Weights of a small GPT-style language model, trained from scratch on English Wikipedia: 1.24M parameters.
Each number is 500 + 50 x the weight over the matrix's rms, rounded and kept within 0 to 999. Layers, rows and columns count from 0. Numbers have three digits each.

# layer 7 attention output, 96x128, rms 0.294, rows 26-47, columns 0-127
600447501590510416411553536495447507443504614522536558622552549496603554518456616493704599523494445524495462537517512516569574461450469513510503476498495563446513488505422523518552514453466527526533465457573514500541504510481562479458484468487517520524475489500512445523490519534493510536499436508486489492467566518404422495510487516497473473539532549373501504544483483463480507375487
651391544473394370594357574389332532464567427531434402471454425434508602604429411560492551506462470464546532572491491563537489454508512545453557513463513436586462514470518534500579465477482510510423491462445527501513552453492492468520471465480462499519511511501550538478501460517517489494510484565528521517529539538515596456527458511579551496553586488537528547572540572556551473589449
505498460624502433572510527558461628478333553416437442513465427476506504393580407543445526603447474534473519509500508538532531502502468490413549491582516440508501587555504521475518497461523521505531547466560441472479443513535554477467482468566531507534531449556507558495512540504485497569521565511516514460421519541531530527550534514568517548499527541506426486540504492476440490548475
488434576387514483581460414557491509520528452416437479498581510666483584401548609687547458520589560485481535568496588577491575438498559454512404493562477510490472509517552494515482469545558539482476550548482583549478508510511441533457514486458471480527432495519461512544496513519454442432525591472504507476578485446464479466489492553490446468478471492494503622441549562352526550535487
502509563426486457478547508668488443453573513455494495543467449503492603509403537495501538589494493385514501432509466493597452469528490482518504521478512576442551480547526564438533589555503564470511504494553515593514455532532520580470464490487516417490544472505526417511472494522491498512482449511499572493558485461503476494555527556450492480511484464495551523478558511509521483544522
563489464512507515541502456522532443427501525419516497410535516477527456539401496542607486457464476574422493505461535496484568485499516474530530510507417542533530481506561491535562500486402496551506501469525454507502453554499462508483479552514495492464504477486501508502486495510495515565492487529515483511480487544489552502555491527502512502483513469527515539507529484486509494461444
501484371589481431489367572575491467588548556476474483514585527460586426537538441478405454467394529561606491470437530540467512459544492462569433595475455520527521502537454498506434527467517540520529456513444420528576510525505541495554516512483550503491471499530493463517486487419531507497425440497471554433517488453579471531504488493477504528461532484544420485485566500560499480484530
274398561497401582575481555539607374421472594574507498562535408557419431563441441594516481509521566431519478442525461459588483581518560483543516474493433554483485508478439468517481484482511512502515541519469441546562499498449534515513508430469489483480503502494512509477486492458444564471440479504483610483535477578529506557444500510416527399513525453518467521512436466514520523521548
576661507636412587400473531550565509622545503443396452450581404460559548409471476643517502598487483335564422449504479466576535479525381479543399421504554446523489515489455455506516477478496532507499440491522585437566482474510573463418445459463476463530486475483482413478492480550518483507566527373497509486487487450555487407453455431557518469565531577465494578457504504490552563520503
491489558575474543455430430533511452487479406517568442454491475422576425455595611492475448515451453484560472477497507502487481448567461515523433488445495509656485491441514487545416433419466341549527452533522487504569517533454651475600557546461490527543529516478507419422489517482484512485568533493512565469554483434499559556516401462511477561498535555467507476421583405531534527483503
503513431518584520412586548499456494489486467392511548498483607394499405612502573514512442444317525469550540565504553469512425571476491500458507472491530492486514455420555508479498463499486475490419525513469500512468465504475411479452513480506500559473542514439487531485501506515515464501519490501501486442478451519471555497540489501529512493587379492474481471522496455487489491567497
425441425573429400502446508625512483515450507709495578458520390539496442597473452454427550571550516428518473560517529453516513431487456526448463501506523533488541499478479511429468489500525482512528442508544442526542532502480542501580478457493521517484511535506494455490441509483510448480490452495496486464539493474524468494563487450550430503432550445501471454495489416559539486514499
503459364421463583480548551466612508384407557450530503452594536356439475482418492569499453436558479439544439457488490499529482492534539524557506568489537512538511558485472425514526506577542515481500436506468485513604490494477546474578530416448463498554478517525483469519487518541472564471445566517482538486514492525548542484516438539518488489475543556469473518512518447476569555614498
567554475636618486558522379541352425510438496492572550374671327484620396564664554371502441633496465482481552500465486473554467514473436523567555527567555540509467502444484491502541502496530541527448512459581469473507471498500534540499501507484497487474546488538563483504499466514488467513569491553568492423438510555486593485442509494471502531484533570527464455481497500497572449581531
437494443512541465569439678601510391459625467618399589316554573668415641458533412482584466540462450438508474494457458509442494514503545522551460489450437537502516487512500493550490584459507533509538535480566510453545454473517559562458550518570528444511465469494500454477527495552497564573477485528440537575497511453581465517564502502543491456481448456624485566368521492499516392480474
596433466466517482504583411440469550377536439558533524431521525431597451441397485599338505607525484493518494460490500485547531444529473512484455493509457460452483511550518477497529483496583506497489480477490505473548497452533510489480494530511514518504506497470472506532529530512498486487463486476464385555447525477466542476480521619500525483498580485484517529417584463496523501511546
529576443445446350479642535602458507459601569505540508454540475256581435514387567434431530634540497487545568472453474541535487509475436487543495487489524556462482476461529493542495492534569548559496490504535542562506494477500516517465466472511476505559529497502524477508503485495489458500421438474438471556457456496555523460526475554464455491430549497466525503510503457510484476502516
454470500386486529545518586466462404605570394490611512510436580482447358456503500527618543523361428471502554467509487490515505502479481486507464490461505501527473498522514517543491481519508546511507488507521473471541505506508566488525498498536465506485510548460471493448465505476496493544530451533426488503493439479491420559541499547473444536576464472501493502493489510526498467452539
424481647393404517456577511482498593298475433501590354416536506481480541558576494516568492586588515477453424504495541454518485470500447511496501480466517512548479526508482512500563459484547491485500455496476482536515518524522500517503500476434463484556468501491492524445504502503536523477481457498545458521478467536466459408535428495511533547447489451489563529572466452482527383515574
549450618562581375520593445400568564584455590620397449544518533452414527625507740479422566549402481470498552513463493511470562477518481483465567468454475506513549482533490511442458544478533548504509524531514502500483506487483515451507462502467503462490521484533489486505532487477508464518498509448408577484477561503541493441544471539496528540436505519495531521437493532488545432486529
488593461439487526629497405451571462650299548522402513529533489492479461478346537532448527549504473484463468506489512507568475547431475474425419461514528537469462484471417527544476483514454497529539480486470508480497515476498495509515540507477518496512474499509501516459485506517480491485539524488507500478500424539539511508503519496536492436513522510465495467437421495511454480567447
497407509546541626470422449412557530456496596464518465516532485410535566595456428475514452519519467516386554488518554600557443410536582478451516455463534511558513530530546537543487509449483473505519520488503489476476519452567493507523544473529524570542525542522534543456523523488519549566510460500453553524486491510568516443486503552555495471526490457472480485546582443431482521471472